Weights of a small transformer language model.
Size: 12 layers, vocabulary 2773, 3.78M parameters.
Each number is 128 + 32 x the weight over its row's rms, rounded and kept within 0 to 255. Layers, rows and columns count from 0. The size above them is the row's rms in percent of the matrix's.

# layer 9 attention key, 256x128, rms 0.174, rows 165-191, columns 64-127
size [ 89  83  71  76  73 101  94  88  77  85  94  95  54  81  84  74  85  60  76  89  79 108  95  94  83 111  99]
[[170 143  97 122 135  97 132 132  88  92 165  87 116  11 136 161 110 161 131 174 157  97 233 115 178 110 123 119 197 127  94 170 112 117 155 128 150 155 139 127 101 145 107 128 117 143 119 125 145 224 155 149 139 102 101  83 156 101 152 136 120 151 191 142]
 [ 64 183 115 152 160 145  92 162 153 156 165 147 127 162  95 231  87 149 114 145 127 121 104  87 176  82  84 103 123 159 149 146  93 164  97 149 142 138 109 182 138 145 107  71 129 132 199 103 157 133 143 173  90 162 137  96 124 110  78 144 179 166 136 126]
 [ 66 153 139 119 109 168 148 143 132 129 133 127 126 128 154 181  72 108 161 194 122 147 138 106 191 140  83 103  98 177 143 125 137 165  92 147 113 108  95 134 117  74 109 175 123 122 167 114 180 159 170 179 153 163 116  91 148 142 132 114 151 188 149 141]
 [122 111 129 123 101  90 117  71 109 105 102 163  94  75 138 108 150 118  97 162  98 105 130 124 138 128 150 126 136 100 142 147 185 234  66 126  65 107 178 121 146 135 105 143 146 116 185 160 142 139 135 100  84 149 100  90 155 140 188 113 142 115 170 107]
 [ 97  91 143 104  89 149 148  87 164 129 143 106 125 107 162 111 164 123 107 174  66 105 147 126 159 143 171 117 159 176  74 149 165 180 144 113  90  92 114 144 249  86 167  76 129 137  64 138 168 102  84 100 180 115 122  96  92 109 127 148 119 150 187  82]
 [ 59 113 141  94 162 107 133 131 150 130 166 186 118 147 135  80 171 114  63 116 109 153  45 130 113 150 174 170  96 115 161 106 117 186 108 122 150 182 100 115 136 116 121 104 125 163 149 165 130 116 117 118 115 111 157 196 116 137 171 104 161  97  93 158]
 [143 126 107 137 108  74  94 156 157 136 171 139  92  64 159  50 113 154 111 174 116  78  86 171  95 143  73 104 118  72 100 118 123 123  95 184 124  28 139 164 182  47 117 138  94 123 127 117 173 165  90 127 167 113 103 134 160 167 150 113 109  61 102  92]
 [107 112  99 119 112 155 125 167 124 122 141 122 102 160 120 172 141  86 119 163 117 158 152 147 178 164 140 131 160 155  87 115 188 149  87 106 152 119 110  86 178 157 107 126 121  79 101 135 129 136 155 160  99 119  99  69 171 112 170  94 187 139 131 104]
 [100 161 129 123 163 147 123 119 110 112 128 134 145 126 143 139 117 148 152 114 142 157 115 104 148 201 118  95 105 152 155 127 151 105 156 105 136 180 114 138  77 180 139 185 124 121  80 179 136 150 159  89 134 126 117 167  69 110  90 154  94 174  86 216]
 [ 47 154 111  92 156  71 166 122  84 100 198 107 180 108  91  92 169 117 152 131 140 179 142 105 115 131 160 153 111  99  86 107  79 118 116 187 129 164 183 112 148 113 163  82 132 178 105  90 115 102 150 200 154 157 168 159 153 166 156 177 130 153 133  83]
 [109  93 154 115 130 136 114 152 136 163 119 153 107 186 137 166 168  87 125 131  79 114 115 103 170 128 134 178 130 121 177 106 186 176  87  43 160 126 130 100 191 173 113 129 128 112 152 116  97  95 132 149  98 159 124 150 165 101 155 165 171 122 120 176]
 [125 135 121  90 147 160  85  93 119 123 123 154 115  57 183 171 148 145 108 172 101  97 153 168 147 105 156 171 147 146 129 122 163 166 142 140  83 141 118 176 155 143  99 142 109 133  95 115 153 151 102  85  98 121 125 160  88 115  85 211 157 121 123 168]
 [126  62  88 136 119 163 121  98 140 156 111 158 138 137 192 140 106 107 142 130 128  91  82 100  64 140 119 126 140 156  68 137 176 161 140 175 111 129 106 135 136 143  76 117 118 160 109 191 107  99  83 128  99 124 118 116 138 129 107  96 169  31 156 127]
 [126  74  91 168  60 115 135 180 126 153  52 110 175 165  79  97  98 104 170  14 154 167 105 103 145 126 126 164 139 102 108 101 127 119 146 102 131 100 152  80 131 130 146 129 132 137 147 122  73 104 135 179 134 128 160  48 151  98 157  85 103 139 121  56]
 [ 89 172 133 170 129 124 116  80 161 138 146 118 106 143 138 140 133 123 144 164  88 105  87 146 118 131 122 111  96 255 123 121 134 187  98 137  85 137 126 198 146  97 114  87  89 102 175 106 170 105 153 158 119 174 101 149 117 139 114 127 140  69 159 117]
 [149 141 148 141  94  80 170 178 137  83  56 134 164 124 131  92 146 131 168  65 165 151 133 122 106 118 137 162 122 103 116 132  79  52 156  91 166 143 125 118 103 112 164 164 130 113  94 139  69 158 112 160 111  82 175 173 118 136 160 171 125  75  93 148]
 [134 109 111 140 147 126 153 144  70  85 114 119 114 123 173  69 124 124 108 138 154 171 170 123 104 153 178 148 205 103 145 132 143 143 127  94 176 149 123 136 116 107 144 195 128 114 147  96 118 139  98  93 118 114 128 181 104 111 162 159 108  93 174 123]
 [182 162 122 122  97 119 116 181 132 109  82  78 129 112  93 141  75 106 157 144 153 144 131 111 150 100 137 147 113 150 151 126 117  69 142 149 158 128 129 115  75 178 132 165 152 142 124 130  59 129  98 114 143 103 156 158 154 140 152 176 112 191 100 109]
 [191 114 145 147 170 139  78 153 146 106 135 110 113 138 126 146  93 144 162  94 140 137 131  76 110  90  98 179 105 152 221 133 101  56 155 151 176 112 115 121  83 143 143 179 132 104 156 133 103 144 142 133 155 143 134 184 141 151 115 150 151 167  82 111]
 [126 149 145  75 159  73 159 127 133 162 117 107 155 133  95 151 121 128 141 172 171 151  98 115 131 131  92 136  68 148 146 128  85  72 131 133 109 204 152 119  98 157 132 107 146 157 109 127 102 132 167 180  72 140 165 178 121 139  95 199 141 208  93 151]
 [118 181 128 117 145 131  89 130  92 170  89  92 172 148 128 141 100 115 109 161 171 110  72 111 129 109 108 131 120 149  60 147 179 137 111 151 132 149 126 159 125 124  75  97 148 120 181 140 160 186 181 165 158 147  72  80 166  79 136  72 138 102 101 161]
 [ 87  94 176  91 121 145 127 125 158 120 110 169 107 155 124 127 141 119 126 120  50  67  76 170 164 178 134 154 132 159 130 127 180 199 106  83 133 183 113 165 160 104 101 136  89 111 119 105 145 149  96  76 144 116 111 139 129  87 144 164 135  73  95 174]
 [ 59 123 124 112 132 109 174 163 145 149 143 174 140 176 124  90 167 145 127  66 145  87  60 125  98 116 133 116 122  67 123 119  76 130 144 128 109  60 161  94 108 110 146 111 155 133 194 116 157 141  75 116 130 134 173 135 110 185 147  42 104 135 109 119]
 [152 118 156 104  95 175  74  96 110  91 112 131 130  86 127 198 126 108 106 128 118 135 194 119 172 159 114 138 140 140 102 116 169 147 132 141 130 244 120 151 108 145  77 106 182  99 111  71 148 186 157 118  79 141 106  97 158  74 109 161 190 153 140 155]
 [ 77 100 141 105 125  94 115 150 108 113 187 150 127 112 144  82 154 136 126 135 132 109 108 151  82 171  94 161 186 104  91 187  98  96 119 143 181 173 158 113 146 103 131 118 119 190 120 135 106  87 105 155 110 133 173 190  99 114 134 173  92 132 138  99]
 [162 126 127 128  94 114  88 132 172 129 127 127 103  84 187 121 149 163  84 145 125  25 151 149 112 108 133 149 160 139 147 148 179 188 124 136  95  82 157 140 160  94  94 150  95  69 147 116 161 142  87  84 110 137  83  94  98  77 152 124 134  81 157 133]
 [120 197 108 136 164  81 125 133 122 141 160 110 112 106 167  97 130 145 121 157 191 152 107  89  63 110  73 165  64 191 148 134 108  65 133 199 171 133 117 149  87 125 138 115 139 165 188 139 119 114 126 154  89 158 128 182 109 163 135 191 142 140 111 117]]
# layer 9 attention query, 256x128, rms 0.189, rows 166-191, columns 64-127
size [ 92  84 107  91  98  90  92  83  85 109  87  86  88  83  96 107  89 103  81  93  79 104  99  97  99  72]
[[141   0 171 118 192 138  98 119  95 157 111 151 105  92 163 105 204  84 124 124 134 129 170 131 148 152 176 139 134 149 133 144  84 130 178 128 141  99 102 100  81 124 183 135 162 103 153 111 145 104 115 116 197  85 173 145 128 107 169 167 117 143 191 119]
 [112  67 168 145  93 123 166 132 137 202 118 174 118 111 123 140 113 109 136 136 133 199 194  54 168 113 124 108 100 163 105 128 167 103 163 103 152  72 139 165 147 144 143 113 119 123 159 134 162 134 125 158 172 147 136 142 126 121 160 156 170 147 166 123]
 [105 129 209  92 122 126  82  62 146 166  91 107 144 138 137 162 132 102 109 160 149 126 151 129 140 102  98 161 118 185 132 101 116 112 105  84 114 125 124 164 120 167 144 112 137 173 191 135 177 124 115 171 136 165 150 102 162  71 109 124 179 125 131 127]
 [131 121 106 145 134 218  82  85 130 131 137 105 159 159 131 187 140  92 147 181 147 143 121 146 174 106  82 126 149 187 138 118 155 124  89 130  53 123  95 108 127 106 119  81 108 173 197 106 141 138 134 162 164 175 146  93 145  91 102 111 157 127  97 130]
 [143 149  71  78 145 133 119 165  62 131 109 132  79 189 102 177 152  83  75 105 118 142  77 129 116 113 167 157  88 108  95 112 173 124 114 124 139 153 164 135 123 126 115 104 117 119 100 124 155 166 182 102  25 170 139 149 161 165 185 129 152 120 133 146]
 [144 170 100 120 138 180 110  94  98 142 123  93 150 113  96 185  97 130 135 161 164 142 129 167 139  80 103 152 153 180 151 134 174 142  85 152  87 128 113 138 134  88  39  74 120 133 168 120 145 168 152 186 144 197 122  83 112  92 117  65 163 133 115 146]
 [143  96 108 161  69 137  87 161 102 105 154 144 139 148 122 130 105  86 148 172 117 121 113 114 174 111  86 116 157 166  80  83 146 105 105 132  80 104 157 129 159 153 145 128 110 170  87 132 154 165 124 155 123 168 140 128 151 149 170 170 182 138 105 122]
 [105 101 151 129 139  51 182 142 175  95 146 135 109 106 146  78 137 137 118 124 123 152 125 113 113 159 125 141 130  75 143 120 101 128 171  94 174 103 152 129 164 169 154 205 176  91  63 137  98 119 104  91  98  76 150 167 119 177 147 154  59 140 168 141]
 [140 167 112 145 119 152  82 161 104 132 128 112 141 101 135 169  79 131 169 149 111 128 112 169 126  86 101  71 138 153 129 109 140 103  96 135  64 119 115 113 121  95 139  57  77 153 207  75 124 182 127  89 136 140 114 145 172 145  46 122 165 126 105 155]
 [113 135 143 123  97 154  91  88 131 148  96 148 108 175 154 109 155 146  97 157 137 114 104 117 189 133 124 139 127 158 128  80 138 125 116 132 125 144 137 128  73 168 153 133 126 176 138 149 142 153 124 114 139 167 153  62 206  98 115 149 164 162 114 142]
 [112 155 182 137 201 133 149 172 118 110 102 132 120 184 167 118  99  95 142 151 118 139 175 147 141 161 117 133 167 130 124 105 129 139 224 112 180 116 154 122 137 174 126  88 145 169 138  77 159 113  81 123 151 147 142  87 111 118 179 154 122  91 128 112]
 [109 125 132 101 127 113 101 125  89 144 115 127 151 120 139 154  84  62 162 201 206 144 131  91 123  97  88 158 110 148 182 119 144 168 120  90 126 101  99 133 139 174 146 112 144 157 172 112 168  99 123 176 146 147 143 131 114 124 172 173 145 129 156 186]
 [109 121 148 137 103 151 170  86 145 123 145 143 117 124 194 139 133 127 141 123 111 108 148  63 112 129 153 131 188 113 164 119 113 132 114  73 171 154 113  99 165 113 138 120 195 126 158  75 148 136 110 100  77 191 109 165 161 125 147 127 120  95 114 133]
 [111 135 166 118  84 109 126  80  94 142  75 113 140 146 166 174 108  95  70 145 141 114 177  98 182 117 111 105 116 177 136 116  77 151 156 104 108 112  59 135  88 129 139 116 153 164 128 136 182 115 161 181 156 126 150  95 120 110 158 145 158 102 155  93]
 [140 198  70 146 114 105 170 190 176 101 156 171 119 109 119  91 124 168 134 109  74 111 108 208 135 128 141  91 109 104 127 113 124 139  96 172 122 123 151 131 137  73 112 172 111 117 101 124  86 171 146  99  97 111 108 110  95 156  91 108  53 118 102 128]
 [ 70 169 103 116 123 166 116 141 132 140 111 183  50 153 119 163 150 142 145 156 123 136 104 111 110 147  71 118  99 100 114 145 147 111 157 105 130 100 109 146 117 116 117 155 149  71 142  84 185 159 138 131 133 118 121  68  99 114 133 201 102 122 121 127]
 [126 127 113 139 147  76 171 166 119  80 129 101  96 130  94  80 124 115 136  90 100 127 120 141 120 184 155 114 130  79 159 166 113 119 153 149 184 126 127 128 112 116 163 160 146  79  58  98 107 105 149  84 114  96 141 165 105 175 137 142  65 123 158 161]
 [143  91 126 148 139  60 172 203 118  99 166 133 103 115 117  97 106 142 119  92 103 135 108 124 119 118 168 111 136  64 138 140 138 119 170 125 172  91 147 125 155  86 157 136 144  74  80 138 102 118 119  86  88  73 108 166  95 167 165 148  94 115 156 128]
 [155 112 131 133 163  61 144 119 159 114 135 142 101 143 134  82  99 142 130 136  82 114  97 140  93 150 148 122 124 118 129 132 112 134 160 157 162 128 155  90 164  97 174 149 124 139  97 162 106  95 142 128  85  73 139 124 129 157 147 117 109  94 136 165]
 [ 87 102 142 135 146  72 139 101 180 171 118  78 153 116 147 102 144 103 124 130 144 149 155  66 128 176 145 177  86 140 117  97 104 157 121 106 165 156 143 125 181 197 149 149 160 189 122 170 202 158  94 113 123  96 137 134 169 106 168 123 140 109 165 142]
 [110 195 112 117  68 159 125 116 102 166 150 140 103 137 111 143 137 130 103 135 150 154 121 102 162 151 160 124 115 182  96 122 174 112  86 147 119 152  84 128  87 145 102 128 118 161 131 129 159 157 172 117 148 186 128  88 132 103 101 136 146 156  91 145]
 [ 91 124 125 106 152 130 114 109 139 168 159 125 143 123 158 182 171 148 118 150 153 120  64 123 139  94 100 159 143 150 160 119 155 134  99 117  92 135 163 106 118 135  69 125  82 212 197 140 126 166 192 111  91 165 160  73 124  98  90  72 149 109  79 190]
 [137  77 178 112 116  73 121 173 155 107 110 144  94  74 123 100 136 122 128  86  94 155 167 108 114 178 162 110 124  83  71  93  80 109 157 133 182 134 116 124 147 136 175  98 142 149  83  90 124 123  65 116 154  76  97 174 116 139 151 181 107 109 129  92]
 [120 146 156 136 141 125 135 134  83 120 108 125 139 167 148 109 125 135 110 135 143 128 128  91 101  90 147 158 105 162 167 185 168 107 140 145 109 173  99 167 105  89 140 112  86 162 139 106 147 118 187  98 105 128 108 121 149  93 112  67 139 125 108 139]
 [130 115 161 138 167 100 146  82 115 128  91  68 145 152 102 117 130 158 107 163 191 152 132 127 148  85 144 127 129 183 159 153 194 115 112 160 136 174 169 125 123 168  84 141  99 118 160 142 151 174 175 188 128 182 121  88  84  96 159 108 131 147 168 148]
 [161 139 176 147 145  68 158 146 117 125 135  91 104  85 117  59  86 115 122 157  61 139 169 111 110 169 137 149 113 136 125 128  92 114 147 164 207  82 123 146 179 100 162 156  85  89  79 116  98 100  57  75  87  89  96 151 105 107 135 113  98 102 142 142]]
# layer 9 attention value, 256x128, rms 0.188, rows 160-185, columns 64-127
size [ 79  80  89  77  81  87  76  90  72  84  80  85  82  77  84  93  74  71  80  81  83  84  72  81  88  88]
[[ 41 111 145  50 131 116 110 108 200 139 145 119 106 113 178 161 141  89  79 102 140 104 108 120 141 150 109 139 116 115  92 149 152 151  87 130  98 133 145 114 242 148 123  86 128 127 126 140 146  92 190 111 164 111 135  81  90 172 110 116 131 184 142 159]
 [127 182  93 128 109 145 139 163 108 122  88 138 153 112 127 105 137 147 129  75  93 127 115 135 135 162  99 105 142 156 154  25 177 121  66 110 108  78 125 129 141 157  90 139 106 183 132 106 121 126 176 167 137  99 115 121 188 147  96 166 146 105  53 127]
 [118  93  77 139 173 168 136 163 126  74 162  94 128 181 134 128  85  68 199 164 152 101 163 123 172 163 188 133  79 148 104  97 106 192 135 137 169  91 113 125 191 162 113 123 120 148 117 175 136  77 142  76 123  44 142 128  48 123  85 141 134 143 128 117]
 [ 82 122 127  94  84 153 163  92 183 141 145 120 103 171 146 129 163  87 129 141 116  68 108 120 153 133 133  98 114 151 119 130 135 179  98 133  95 107 107 119 255 122 141  83 108 156 102 134 158 114 129 150 160  78 140 113 146 182  96 105  96 174 151 119]
 [ 77 135 117 148  87 120 117  67 104 175 128  91 157 131 148 110 168 125 134 127 132  83 136 145  83 122  94 115  97 157 113  65  63 147 149 120 172 105 139 153 126  92 121  74 110 118 136 129  88 151  80 127  61 113 127 168 125  87 103 106  91 110 126 110]
 [124 134 104 140 119 162 154 158 102 141 117  87  80 151 121 134 142 149 152 126 147  53 143 105 100 186 147  67 164 117 111 113 133 174 138 106 151  46 105 134  76  92 145 150 125 104 146 123  97 149 164 134 115 159 148 128 126 132  66 101 144  75 130 110]
 [ 58 124  99  92 126 142 137 132 150 154 154  92 132 124 135 184 159 120 114 186  62  91 174 120 221 151 172 113 147 181 105 156 129 157 110 118 112  70 167 112 162  78  95  67 112 138 169 200 168  99 177  68 115 141 114 152 108  94 131 127  94 143 143  61]
 [120  93 141 150 124 113 151  63 128 116  82 126 132 135 125 151 161  89 180 136 151  79  86 107 111 127 137 147 140 135 155  98  96 144  92 139  90 100  88 111 161 138  80  92 149 145  89  83 182 146  91 124 136 144 146 189 151 145 176 146 141 146 173  75]
 [ 69 134 150 118  69 102 108  86 183 115 114 136 100 130 141 142 137  93 108  73 132 126 115  61 115 143 106 124 103  99 139 135 183 175  84  69 110 121  82 140 242 150  87 106 104 178 103 137 178 123 126 146 115 124 129 130 109 130 160  63 160 164 157 163]
 [ 76 113 137 124  79 128 126 142 173 143 120 139 114 183 120 153 117  98 129 159 108  61 153 127 165 145 137 151 123 131 119 141 139 163  90 116  81 107 126 133 252  86 119  86  92 151 112 143 177 129 130 152 144  92 145 103 149 159  94 101 131 102 145 109]
 [ 88 127 128  97 118 120 139 157 183 120 153 130 100 141 110 150 130  92 100 184 103  97 168 141 194 117 119 175 120 148 114 141 141 179  62 124 123 134 115 119 252  95  91  98 111 163 115 135 162 147 120 121 155  57 141  94 134 169 123 145 126 157 186  89]
 [133 154 144 150 137 166 102 101  53  74 104 113 107 171 123 120 124 150 139 105 169 156 113  89 110 116  83 118 124  64 104 185 110 121 130 152 166 133  66 147 119 113 128 139 146 156 137 145  80 196 137 110  89 153 121 121 185 123 178  97 218  75 123 167]
 [105 144  55 115 122 188  99 160 170 132 152  83  80 110 178 128 152 126 171  89 117 117 142 127 202 150 135  97  99 163 108 102 149 173 134  87 141  44 125 177 198 112 137  58  83 130 167 132 119  76 192  97 142 120 109 123 131 116 134 116 107 117  98 125]
 [108  87 110 110 110  96 152 145 217 109 144 144  92 144 127 144 121 137  61 192  84 108 189 144 168 121 131 137 141 164 146 170 142 195  85 150 120  95 127 130 230 142 109 111 100 139 111 149 177 145  89 114 139 117 123 100 148 117 143 121 113  89 195  83]
 [ 99 148 126 163  75 120 149 123 169 133 110  97 155 143 155 127 131 143 148  84 130 115 159  92  64 161 143 106 145 158 116 164 208 120 140 157 107 105 103 167 107 162 126 137  56 116 129 186 162 152 114 121 135 109  85 148  65  96  69  78  88 121 130 162]
 [122  60 114 198 139 126 133  97  77 122 139 135  65 181 168 101 129 158  93 156 126 166 179 186 200 145 111  98 137 145 103 110 149 126 101  91 105  74 188 127 161  87 103  84 118 135 141  89 155  88 136 104 160 178 138 106 149 129 135 136 147  63 121 135]
 [ 97 133 133 110 132 132 154 148 158 176 134 106 142 131 147 172 117 110 113 157 126  86 128 171 169 100 139 186 136 114  96 142 176 149 153 118  67  58 136 114 227 110 124 116  86 145  99  84 162 102 165 170 126 136 156  81 121 175 103 114 146 139 134  94]
 [112 122  44 130  81 114 137 173 180 158 117 144 123 145 150 106 116 102  87 102 123  54 129 111 148 126 110  97 126 163 103 108 173 173 152 120  92 133 119 104 245 153  99  51  76 145 143 149 161 133 150 171 153 115 147 135 131 159 179 119 123 125 105  86]
 [148 139 147 140 151 134 110 128  93 129 135 111 146 111 110 111 126 180 168 135 165 189  80 130  97 121 133 119 125 109 122  89  93  86 149 129 171 158 129 130   0 136 146 174 160  92 124 123 107 169 105 115 140 159 112 165  96 150 140 153 139 142  74 163]
 [139 151  51  86 142 132 123 129 141 145 136 152 101  79 132 121  91 143 125 119 107 122 143  87 137 133 132  88 127 173 130 191 123 213 174  75 142 172  80 128  97 120 147  89 145  85 121 176  95 132 119 143 161  63  83 137 140 131  81  98 161 132 181 131]
 [ 85  94 128 161  97 120 154 128 160 148 150 135  65 170 121 162 112  86 124 151 104  62 147 147 150 131 170 137 109 132 125 145 170 200  91 124 112 100 151 149 236  59 125  60 113 148 125 156 147 114 143 142 117 101 110  88 133 136 103 108 135 127 166  71]
 [123 131 103 133 155 147 129 129 131 167 104 121 208 105 180 128 173 163 119 148  97 143 125 143 125  92  68  90 163 112  96 156 113  84  98 121 126  22 131  74 109  60 164 143 102 125 100  32 208  90 117 140 157 190 114 163 184 110 143  64  87 123 155 139]
 [ 93  95  73  85  89  94 177 143 212 166 182 100 107 138 170 163 157 134  55 117  56 107 181  77 167 122 142  93 115 162 107 168 157 172 102 115 140 103 152 114 214  84 136  68 105 122 129 143 191 117 128 124 127  93  93 118 136 134  99  88 104 135 153  71]
 [169 148  71 157 123 115  94 167 120  99 101  62 189 128 134 141 144 116 167 106 136 108 171 131 163 125 118 130  72  93 110 138 164 160 176  78 223 146 152 139 168 114  75  79  65 116 144 174 132 109 183 139 147 147 173  88  86 113 126 156 172 157  37 126]
 [ 82 121  95  87 105 136 143 148 160 160 123 130  92 165 119 134 135  87  96 128 122  61 110 122 189 130 151 137 138 152 107 136 166 186  92 149  92  91 136 123 251 107 120  57 109 143 122 137 167  94 184 134 137  74 138  73 136 119 131 131 138 134 150 106]
 [103  92 189 170 124 115 113  81 154 143 127  60 158 114 152 187 149 100 108 165 150 109 155 169 150 115  78  97 154  98 131 149 121 172  23  90  71  89 125  85 105  68 110 141 116 150 157 129 148 143 143 168 159 173  97  97  77 143 120 100 143  96 155  93]]
# layer 9 attention output (transposed), 256x128, rms 0.166, rows 160-185, columns 64-127
size [ 93  77  89  94  79  86  93  88  89  98  94  89  97 100  73 105  90  99 103  78 101  94  97  86 103  84]
[[145 190 103 145 132  94 125 143 113 135 157 132 115 117 109 178 113 175 152 121 125 255 129 143 132 126 144 131 127 119 117 134 122 107 152 133 131 108 158 125 106 112 140 187 105 151 142 131 107 126 126 255  93 118 148 129 127 130 133 144 115 114 123 117]
 [135 128 128  94 182  87 162 128 150 112 144 132  86 123 112 164 107 191 128  93 106 160 171 192 107 117 192 123 120 101  82 179 123 131  91 118 199 154 150 112 102 134 137  85 112 108 181 117 113 139 159 120 144 160 159 132 117 116 120 110 127 156 160 115]
 [133 207 137 114 109  96 163 126 121 151 121 143 148 140 118 118 133 162 124 143 119 255 129  84 134 109 131 129 153 135 175 180 161 102 126 138 129 120 157 113 137 115  91 124 127 113 139 102 135 153 169 242 116 161  86 141 184 137 145 133  90 128 111 128]
 [127 172 110 127 141  73 133 157 113 117 126 137 112 124 122 190 116 186 127 129 133 255 140 138 133 128 133 143 141 109 118 141 134 133 144 124 134 113 162 122 131 136 121 212 123 154 139 131 116 125 147 255  89 133 159 131 115 106 136 148 127 122 114 125]
 [157 107 141  93 159 143 149 133 178  66 139 143 127 110 107 158 104 148 102 147 121 217 148  86 170 112 152 101 148 116 124 115 113  95 117  88  62 124  69  96 105 140 110 186  85 102 163 143 161  89 152 176 152  92 169  82 111 138 172 162 183 162  98 145]
 [147 129 169  98 171 100 147 155 117 116  90 157 130 148 106 230 164 148 125 160  79 137 160 134 177 120 160 106  59 157 126 151 149  95  86 175 127 156 118 116 159 169 115 108 108  99 110  87 186 143  62 157 165 118 135 103 124 123 146 136 166 153  88 130]
 [143 160 128 113 117 106 123 152 124 124 136 117 102 126 124 184 138 184 129 132 143 255 114 117 122 142 129 107 126 108 120 112 121 124 139 148 106 129 164 113 149 136 122 184 118 125 130 114 116 132 142 255 104 140 155 116 154 110 134 137 113 133  91 143]
 [111 168 133 104 113 187 155 182 138 116 126 117 125 146 114 126  92 177  96  84 103 255 160 143 109 120 115  91 119 132 120  90 159 127  99  99 144 130 146 126 133 132 124 205 125 140 144 152 127 110 144 254 107 130 131 120 157 105 126 132 137 128 109 128]
 [124 172  91 125 146  89 114 154 120 128 145 128 112 120 111 141 121 182 133 117 125 255 136 162 142 122 136 115 137 121 116 127  95 104 137 148 133 127 155 139 119 114 129 212 120 137 139 139 107 135 135 255 106 115 170 119 115 141 131 170 108 133 134 118]
 [129 171 110 114 135  62 129 148 114 117 138 137 113 124 124 191 131 188 124 125 133 255 131 134 131 128 142 122 131 122 115 129 130 121 134 124 126 112 163 124 135 136 132 214 128 147 138 125 123 124 135 255  83 136 164 130 118 104 133 143 116 147 128 141]
 [127 178 117 126 122  90 127 149 126 135 132 128 120 135 129 175 125 191 132 119 135 255 117 127 124 124 130 130 136 122 123 127 136 117 149 125 113 104 169 125 126 131 142 206 125 152 138 141 121 115 159 255  91 156 144 134 126 107 134 131 114 132 115 138]
 [110  77 165 121 130 171  99 133 138 145 127 146 137  99 102  53 132  88 159 135  81   0 110 144 151 124 112 152 112 140 123 110 134  99 137 128  95 177  82 124 138 127 147  91 135 105 125 151 165 139  96  39 194 115 130 110  63 137 112 123 154 131 161 101]
 [120 158 122 118 137  76 134 138 117 125 144 131 128 137 108 148 115 153 138 157 117 255 140 115 121 125 161 138 130 105 117 161 104 121 147 171 121 138 150 115 112 116 128 167 111 140 126 126 123 123 136 255  95 127 156 128 132 130 142 119 101 145 121  92]
 [112 150 105 135 129  93 118 146 113 129 126 130 123 122 121 164 140 167 127 120 144 255 108 138 138 129 129 121 123 124 111 113 140 119 148 116  95 123 164 129 132 117 127 194 121 159 131 154 121 127 154 255  96 146 154 131 125 112 123 157 115 160 101 162]
 [ 99 138 141 117 198  82  93 141  94 142 121 149  94 105 118 207 144 132  98  91 175 228 130 116 154 135 130 154  74 165 111 146  84 115 149 105 133 138 153  84 109 163 176 153 121 107  93  76  88 158 103 190 109 120 150 109 112 122 136 154 165 140 122 135]
 [116 180 127 136 123 121 135 140 155 116 121 114 116 110 115 141 123 145 138  95 133 255 115 121 159 149 109 138 142  96 128 117 125 138 113 166 115 167 124 158 111 120 149 165 116 134 147 145 133 158 151 255  98 115 141 109  96 110 142 138  79 189 136 142]
 [135 182 103 124 121  50 132 140 116 122 134 153 103 127 126 187 129 178 137 124 118 255 127 120 127 136 136 100 112 122 130 125 115 133 134 129 138 118 161 120 123 129 128 184 124 140 143 151 125 119 124 255  78 134 140 148 124 112 131 132 121 125 136 138]
 [116 178 115 113 148  72 129 120 117 123 136 123 113 133 107 185 123 190 135 132 145 255 134 144 129 133 140 136 141 117 134 128 125 126 130 119 116 121 154 121 121 122 119 226 127 158 139 130 112 122 151 255 105 133 153 127 124 114 131 153 115 149 123 132]
 [131  85 152 130 125 183 128 119 138 131 117 127 144 130 146  74 118  56 131 118 116   0 132 112 128 136 117 130 132 128 130 144 132 135 123 129 137 134 101 132 145 139 133  42 135 105 124 114 135 121 112   0 155 117 102 123 142 137 114 108 130 114 141 118]
 [ 93 148 150 160 123 169 104 128 103 105 105 134 187 177 123 112 112 143 106 139 171  56 102 123 138 112  87 160  82 168 138 155 144  74 164 179  73 112 109 118  89 176 113  99 115 170 140  89 112 130 175 123 193 141 120 129 165 173 155 141 133 140  95 119]
 [118 185 107 124 127  77 113 156 117 113 137 138 129 119 126 176 132 178 124 130 123 255 124 126 140 126 122 138 135 121 120 122 130 118 145 130 117 122 156 126 137 140 126 200 116 136 139 127 119 131 159 255  98 134 159 138 117 112 137 141 111 147 120 148]
 [121 142 131 133 126 164 133 154 105 116 140 148  91 126 139 213 109  93 151 110 121 255 111 132 136 144 142 134 127 106 102 115 132 136 144 133 126 158 173 116 111 151 143 170 160 114 134 143 102 132  88 203  71  80 163 143 117 145 143 161 138 157 120 121]
 [106 168 118 142 134 122 110 154 111 125 129 131 116 127 120 182 137 176 127 148 142 255 112 135 138 123 136 130 127 124 116 119 120 133 149 144 101 134 159 125 117 140 120 205 114 151 135 131 101 129 162 255 108 140 154 123 139 121 135 165 108 140 103 140]
 [128 183 115 127 158 101 134 116 143 169 181 106 113 160 119  47  77 157 148 128 102 137  85 101 138  85 120  86 144 168 181 110 114 149 103 168  88 141 110 125 113 143 115 142 111 147 136 108 136 141 189 115 199 124  75 132 117 120 163  76  57  82 170 116]
 [127 178 104 122 128  63 129 139 122 115 144 138 117 116 128 189 130 194 132 134 122 255 136 146 130 127 142 117 134 113 128 131 119 118 138 126 121 109 159 124 117 120 125 198 116 151 142 131 114 117 144 255  79 142 163 138 130 117 131 135 116 141 130 126]
 [143 202 117 135 169 129 135 180 118 113 120 157  99 124 148 198 114 176 108 115 106 255 115 100 146 162 107 118 119 138 128 118 128 144 130 152 157 141 176 140 141 156 175 179 122  82 105 124 140 154 149 235  88 108 139 185 142 127 132 130 115 145 149 158]]